{
  "n_layer": 8,
  "d_model": 384,
  "n_head": 3,
  "n_kv_head": 1,
  "head_dim": 128,
  "d_mlp": 512,
  "vocab_size": 16384,
  "activation": "swiglu",
  "norm": "rmsnorm",
  "norm_place": "pre",
  "norm_eps": 1e-05,
  "positions": "rope",
  "rope_base": 10000.0,
  "rope_fraction": 1.0,
  "qk_norm": true,
  "attn_scale": 0.0884,
  "bias": "none",
  "tie_embeddings": false,
  "parallel_block": false,
  "extras": ["capped logits"],
  "init": "normal",
  "init_std_qkv": 0.022,
  "init_std_o": 0.00549,
  "init_std_up": 0.022,
  "init_std_down": 0.00476,
  "optimizer": "soap_variant",
  "lr": 0.00398,
  "lr_mult_o": 0.86,
  "beta1": 0.95,
  "beta2": 0.99,
  "lr_head": 0.00384,
  "warmup_steps": 36,
  "schedule": "wsd",
  "decay_fraction": 0.875,
  "decay_shape": "sqrt",
  "final_lr_fraction": 0.1,
  "batch_tokens": [65536, 131072, 262144],
  "seq_len": 256,
  "doc_mask": false,
  "train_tokens": 612900000,
  "steps": 4701,
  "dataset": "wikipedia_en"
}
Each number is 500 + 40 x the weight over its row's rms, rounded and kept within 0 to 999. Layers, rows and columns count from 0. Numbers have three digits each. The size before them is the row's rms in percent of the matrix's.

# layer 5 MLP gate, 512x384, rms 0.152, rows 257-273, columns 128-255
103:478550510500534418492485544426437438450520496531470487543490501477481431539439493435467507428531586448524487485456457482517559462540459456536504469491546462465550467520498509487484498482537503475509428479499500453427519562480499536534463514427484526559539511503607569565484538424444469511491460519535548505522565454495530467522507440407491522513490486443528515511457468435531542598530
107:537483484511503396474429511406441508541495519484488557509455438450517510484517493513495472457466409468435596496450478444559504544454508526513516544492510436496474504525419414495462498512512453484533457595458554496515426498499500496462454491487514530488479531554516591457489528494507430515496514489405527526466525502549496481477482510532426495496490583523458511482480516586487438549491
100:485536494461477521466542482453486510488564485542571557495503490457467572476516443501468513474491453505506449535521502495505487488498525476587502517439533476510473547488440536545469524514472521491444449528511490610520502498529491541464490478506529489524488577533502471461498462442506531448499460457466600511458493524478486540492450434545478516444450505422451552483449432543402545546487
101:502480531563500486418534436472549451495475475489579471538493514468458486569470461484547462574486461498462523515542466537498507480483457538405470517497442559456487518440530502569460551527518535539422502491471432436481509500555506538516507516414472460591512543574529560534495502450525467456605507505493542569482514443488461466467514486483498417512490502484467519539525599463532474504500
103:433518523460511467561462510490492464522549496511523608476558538511493460576503495436586436439525504499590509486570562469529469451459450492506452542490467487455516538479494517467582480551468497532431516513460461460529502501494455378554502484491563421452479500431496483465515486498508521540519507513561453456531556515519440512520536547449556505483491535466482481518576522464480534554468
099:451463460488529471525508510499555515490461415521490584478502535593526475521462483485448479483497440514467528462544472523565519428443584545428449518493515481536493482505431423510503481491438422450556493517466524499562599554484467528528528502491477492552477477549480465483534407492498476517473510514501494513517410484462452499548476445487557549525532452451495490527492481486561447482501
093:469520560529474449439516571518472520493446492456524573468561486539519462572514616503543519537486465489471498440500533465475562468498497535483418477539558511515420535521521414516466506591476410455444492495538486505546519492504479485490564569439550485591442486493494533540512489494522479546533475470504528489483529540501436503557556503495566500505500501505501535467448559461558508518484
099:542482585460466479509532512475488468520573486412527436577492399496513533545505613542511490539467596454521542439489465564487529480547459435505481511550519480494491486527471540466460533501518486528490508516539524440503507547480485451436564501586548513509470448499479532520446482525512502479519475539528551460507455473546508540469513517451507490611475470453515427489484528428487455446472
096:504540567522475561504513503456532470459507477466509495531443515419480489488480538460470435463479511535468482456488522472522485499460501546564523508465504449443578518509529471520469490477492469438450496498487492528435478489408569478498484470472480599493502521464474499524533529426500518545521528484479487451524420579415461449513475447430501505499471498499401580495433516460469520484493
104:469530476498462425522485464544477425512451477496543562417424470515400479482553501573531511610543489458494424441466547460442548500489476508481463534498458525483402472506505472472465539490469469506564458564482508500545488532526537490516423519497532493503514456484576539489493447481529458432535436528496486500486526455530552498554512521487545457464515487495500567509482558474508535494483
094:553534477506465517530504472541465496518489436491572498480523469489456474496532469450513536499501500516424490500514511510498458437493531493525575418545496604484490472550479509493518484478502520609510531482554486566532544522518508440519522472473524542503514480528452563594560522467545491494440514535512470514521520490552436473489446520512513490474608586584436482517465501488505517492596
105:483537501480546503533431537556518536523506433462499608528547530525513497480525458515490385513436467521515534553460498419485512435474475507484541462501460533444521480485518436441572492525522499483413520534548487557474436447522507440595452521534493498504507513457488444532459502543487453463469517512397494509449529487448523504496469548468471474508433513517538526556553533501561484523450
118:544535476414493494429546510563557481531470549521580513517467483475489499508525504522479447524460520525496518441528490515481531545517450472532489515441548505546487499460535538567502452481514490466491465540497435522472456505540535527519494526497481515582491496461527554554506510488543452421493502533480571535468395517572415433458453524566517506457617521520457500497481478528519412474532
098:499529493431496541516494489505515494478493480467513490531469482493555439521506541530478479491521542530522485497500453517501511417477526531519537458552407486527524493537582409414574487493483524587520516448505467473465491533459517461521549512484455456514458560510489474368451504497491524520448584560528512541457552492446480578496476568500580532547532531525438554492570489481573451541468
101:500472523513514537475497502535526509511496436512469579466460558496470516435474523557515443544510480497526515462505486478476477542540490571535541478506557484490498504535528543485478505494408567523522514518430533528512487465521518583526503500449479461476526471535454486517531543506497536535476447481476464525487568525567444546535574553507559520504501607545514456515631478467530559523488
102:568575507529483418539526530491514482508516489554484508494550493519590408517490510499477440472511512491466447518489543442462481480468461550516486483493455514483514540507537455474470498524530493490506554517481532550449492480440476470431469472499453563542536522510552504436525454530458508453458517471559505563491512465532416479537404423522442545445485534544502561464456479526473544506509
094:559476481536464470471511526465502500449573486547498473536451574526603523510506431472538560448506535571448450509456492470453466466458476462482530488476445563552447526528497480529529503462534525427510495522464341457444458467469547453404440511492433530501495467476536519474501520512500482494493525506512421476531504482520467469469466427461532523535458478525530538529516456546513509451506
# layer 5 MLP up, 512x384, rms 0.166, rows 257-273, columns 128-255
107:458577520551494491502501501457484438467551544484477507507513478512482492533537513525468518492480539425483522536541485457528541505503470480551533434513512498501546504428499495467505439485466474512431541495499560517490505501568525400502511517518550551540439422571560493450528539494440553545499494419480509492510558484526500570589520541473496555484563557469486514541491510464542512514498
098:551457551495596599519505508507508557485509497397560498500556483541554371434419519418537541563536531558559449514514515559483474570461527471485540481522516517447533539439520517542520502479483528538506469430536488468477531483551552468495594472560468484495517530520529519445488468502530525521464483504570484521519510490472584530507506483512477522503462447481471515497464476469494545513478
101:538534491509538519493521518465518510536554492491494473460503588468513442472504486556493478449535534582527438528440525486492437567447448462456579496455533496441475506455471525459461519503489496472465445510527609430493490518474504440538487556455541565536513504537507460527536457518549477588582514517493483422498542496526530475506519511575565493528472487525411424524459438445494501523442
090:502495524537522507408475527488431423414549524506524473435504470466460456500532496472422502476512511482493515549501477476528510495469507503525510534512526519465442444492497542473452568516508505497552499487530535500540580582464464525535463479478499483543461449469475524521523479474541461517551442492576539515441435458459499484613512554538511545502484467493525514473511510528587467453458
100:492485461517495542519544525461456483553509557454503484416542529563500520536438519498493493439573524494504500592415519462528484535496514491556430536463532522494514554473495507418503528506519455479478472506563490569479496479489425460501538553501564531475483534441389530523538526535493511496496435481482487508432476420533477578516479510451463567484472548486505492555497440540543520465449
102:458459518526517497470503520519492434460516453469473540494513426539538496466530442477465440438518462503447488567482527474528595485473514547464509555477457497511512502533535462460500459514469475472509543526530508482559518557431503452567485494590552591523490456508452502536459458460518487534503490524575465506502454542466499486510468535533449505549445534498513522463450437485515479490501
101:505504548494470537466562534459512528442451511408524438468478417594566464480508531528554514457484484509508486498544507427524544527473539464521484445521449522477501491494494549474545561615494472457468499475506480511489490449606481460484508544473508553430521534563495502483499479522528496606459518549512521521479557551469489546492561501504538575472528473483524501455577533550499591484526
095:546551451590646536455479492591502409496520523481448455518474589477510474457418460579427540473484504493525466586474546555504493440554507541487511565571465524475466438462519475521498520514515523551490407544486513513513500478512453519509447507466453620518504419469516491457476437501434493507422511471509492478489460512409513468504492543518550441566551508471499431561504405455471487486567
101:562507563491546459506509542405461561476495452483519494478475500457458483538442396475523489526503529458460491544437453496486489463488502469559504559510482478497520466559580493435453416534578474558438555559481425524475446458481482457528529539523484530517563472457494512558500526467485517429464526423530489488519485434507504484479427501458586530535542409467498528527345528479492570461530
108:550554515448519495502474423577511462547516505476451518421568502506497475491492490548410526522505500481456495512473437454502570533463600512500506479543494500521490485445479462563538543555516566501486566408448443474504478467507553487520542565518453457514452458481424576539519532485483524476486506506505488513575502476486526476511532536483462502481408542573507480587556472493401519519531
097:527491487528496478380489517499541461511440518467399501505467437430501564481484474559472443516534518484561515529521494528453499473551503468471448570519523490502514499456471461532506483513537448413489495554435506483498546494464480577437506452456492449459462496508528539427453468464520483565470474512577539541544488545499522508479481545473569534496511457487610495514505456439431471525466
098:458514545560548501565536514521517508478480521465513590574487527545585530523481489523531492530479474563461523494455470448495478512561518468582471458445541535527547511469490440447537500539561521491524484494513530544463464408451454467534472489558417484476608492575481481486471557546515413476499568502475480504437506524520599468539532539476529469487471506534579526553560555551484471386553
121:425438529463545539539518460406455550549512466486478441521505520597513493514496515516512512443459504504493501548432587493590415542533598553511523498518443515454527535543526474528460549525497493505510522509482551506515501402476451437523530483505538459495493462537500419459458526516475541586498505484485494482515521474398557532486587490442513474500452504496523504435535501491480581540487
100:537475430576496490466517566488483494586557439537455496488475532507505499569461500430478492474482478525488450415524508509465490496514476509615443466499488528531472567419408533473447506525538496374433511554526527472471492474518484487536445531409549466460439464523471456539502528519549503483483524439494480379438523511530490462500502465415485469494510427446534507496470516520436547515472
099:494454456483534477540536483457571500537475528569477477450518540560467496402531528485463515392481547488545509503509483472538499496487549504492480437440417482502540545503492517475504454468555490519518545433563536495454507440536466454549492497467503439487376554533507459457558464373634450459509472475465546532499527466538546463593497484455483489488469551448404488498463507523484498493522
100:510512504476558513513471524583484547484515501520499469463461518422438497462510410530514501503452453488460524594552495481509529510500428426483540452474489440465464589499430485577484463524526517460518505554430478507529450527537470486455466489488486509494539580549508529471442475580529594485537483511521474438441471515501489570555527478545557462504417503524457589544476500556462478473423
098:460520531478522496501528527482505529434453467535454506359476519433524505507568549537497500479499406479525582489504519542511584475552502470398561545552469487481466487482557504551488431569515533494457542541465531519528468518524475548531494481496525567481465472576511505577526491521413479459460389503567482531425560517463538462513527516508539601609497446514536453499529487516496448488396
# layer 5 MLP down (transposed), 512x384, rms 0.162, rows 257-273, columns 128-255
101:490448442436504556516564561486470513520542574492487515538552556454493504562519518514532459483484476475461539522476537550498510498474583555520552442482484534472553473532432568506502491491545497503441509501517524490540521491532531540514505518480506545517520424479539509515489497476568433479560503454446518478456458464436464462484480499525546535447466515486543498488500474550473457539498
097:546464457484451514506533543448538489477467539508541446403525529529549486399522503453526493539560516493459511470464500561514505522516576522521496549468529464558481415494440468522572496550500497543492447512486524546517497525480522505520554493511487511438474562472501484469563484532521479529500512483471520528437469533480478461484479484543454424493541484496587517548526549541442520524516
097:490514472477498521467436527478510483534491482499572531485433449475508553511468447509514574521453511594570496511513425475519467511401461498541432540525500511451432497481439484537503519529418567422522464491459467479483400481449455559479513484600463555471487521506520499453416462452502515518459489568548499467479523553523533518573487493503520464461478532531513511495465523513474503498538
100:459532455449544558461466389539414485470429501563448539455495453482465532435500452527460499464568525529472518467478445503524464538533529582554489509489507441494426455520464467512542527499479463505446507495497553455499515557530412485527473487461447472574496521504482559536451499465435465452494484541465515493550476435491637491452531452409490479526459555470453560490477468480480500466561
097:550419515484471512494463507453486502526502507525554580554444545506534493429489460520523506517562592470475477462511528528519564574464456531585479487560438539488447506521525464470513513516557517488529477500436460534446473506465487474570480430477511563562454496499498462486519530515514464598461493504522523558546545474552425527434572502503511446495531523557481527575506550424444470483521
099:531521503574489530468505489489481484480458518513521450495504460460526494525515481550514497576561504538470533547523559562505475504431430459526527487477502466527538498474507520560504507507441467441523485502511472554513566555423524527537474485545465523416501485507479416626434457569554527464496530468491408576463510475522522461588484495565481450489558510487510496462528553467517497468526
103:501523558474507558523524460513516485548489478529525458567501502485511406431486393501444495532469505520437475496520504499466475509494468514495437489500479488492529482443529464511467563464526493512456534506462562523493498515536548517497479504511521442475481562401470455489511493476520492483465546497532447444552466473473511524491451463445557516508482490468433455455510424395513430495533
093:483502462459515594485483506565494512536482476490514479465561426528492535518513540557537561531532490527531494521480530547486488494442508436379473475465423441453466484538468524439512562520430440496494478436467555509417501470457501500553540541392488480452492475541488464482439468436556438494513543531495519452499505403513538433516471474502526485514472481530517452469469494461488524492530
103:485489503496536560462519515437476574492458522467497503392516573504510490478473419439495500475490448481449469491563505444464565483550566468478467497580451520456446425544498473538434586538468468515472503524490538526498465525498516463496518524507466484489520544471533560583505494530515521462482569401519456471465480494478495464441442457481485429534464524508501506522516456492568491479425
103:613431511492467484517479540452520557534553495532438563516422485517468521539494462464536530508438514512478487468504467485442527518530525494465494530507495467507473558493493469535515499471628457471513443446489553471446497482508449550499500568564485544478471444505522540487593531501520532481466499497526519508460494550549471510462403420401480559506567470502553435444500486442523454548512
101:439444453443498510431477436486513475497495476497516482509486534519518541482455501473493417496429418490563553488543518504531523533505410471528522510486543498488501489494600480500454520557503469487493479460473439537511475551482485531510471495596508519529473425494499483545451546471506472526515482471527505532456467563378530472528457463506467533515509502555486523495494582432509573505487
102:490557471506568481454460565469548534509507512462503460518474554458578529477506500490454492467436424517512422523521546501483570479573561485540534563489520531446493532426518517489467524511504486530485489512457548418505565449548515501501540435441480480518526467512527475443530470539495551547442534437498434514537482548524516488521498483481483504467451476495576556479527473517418457539504
101:433485485477506490460528466468455488540524486531477480487515538479510521525497499539476541535561478510562484487504511532537482512529550581439527531504461488500501492510561557480485531523423439524525518531498544507516534456488481448494524556443501510512495471541515477440492430556476511518508545490493474486500576496474555561501475500471470465478440531532501501504501472461474519497484
108:556501554454490469490514513478471510498524439479494513495495532435491504538490529484450519516506475507453511419473456440529508482541464509508491443482432472497546470502475520490478498495488484468514510600537530453472441520499528572573508429467497547421478474488483480495499502490485483456475539510499512475398543489510456439507489495547482503594515575542506528483448453509489515514477
102:533522524465558432464372511449495476459459565472512509493511488479482451565487520441536540574463533549546426509466496487487492479588561529505503522457462542544513478466538484524502502498516508480510463532572554459553445539519504480525482507529508568411529492472515484533537522469558467532532520560545480473516502563538544524490493556412458430512490477514496492432460485562517471538500
101:437529462573552605506503597471520585541497443472513482518487502493442501450501434465512527464568489526528472542552525498566512508445501474497506534428481509556478522516493537464535455498518524486569451577501486457457482442539498504511469555460495477364409492476454530526466479542483531523478506546537503507444480525477518497541529560478539510529502455548472450553477486497425443500485
098:481463510488542443519504459521496581544415490515525557480412524517557512548528577553486509480515510572479535510456503512477535487611526534539401461503507538528507523496422562492503463514480479471442475541542449503475497494460534475522555474526535503500511493492505431517458482448555446485520405473496483505586517546495479455431541491417513527487513492437570557559485538496535506562477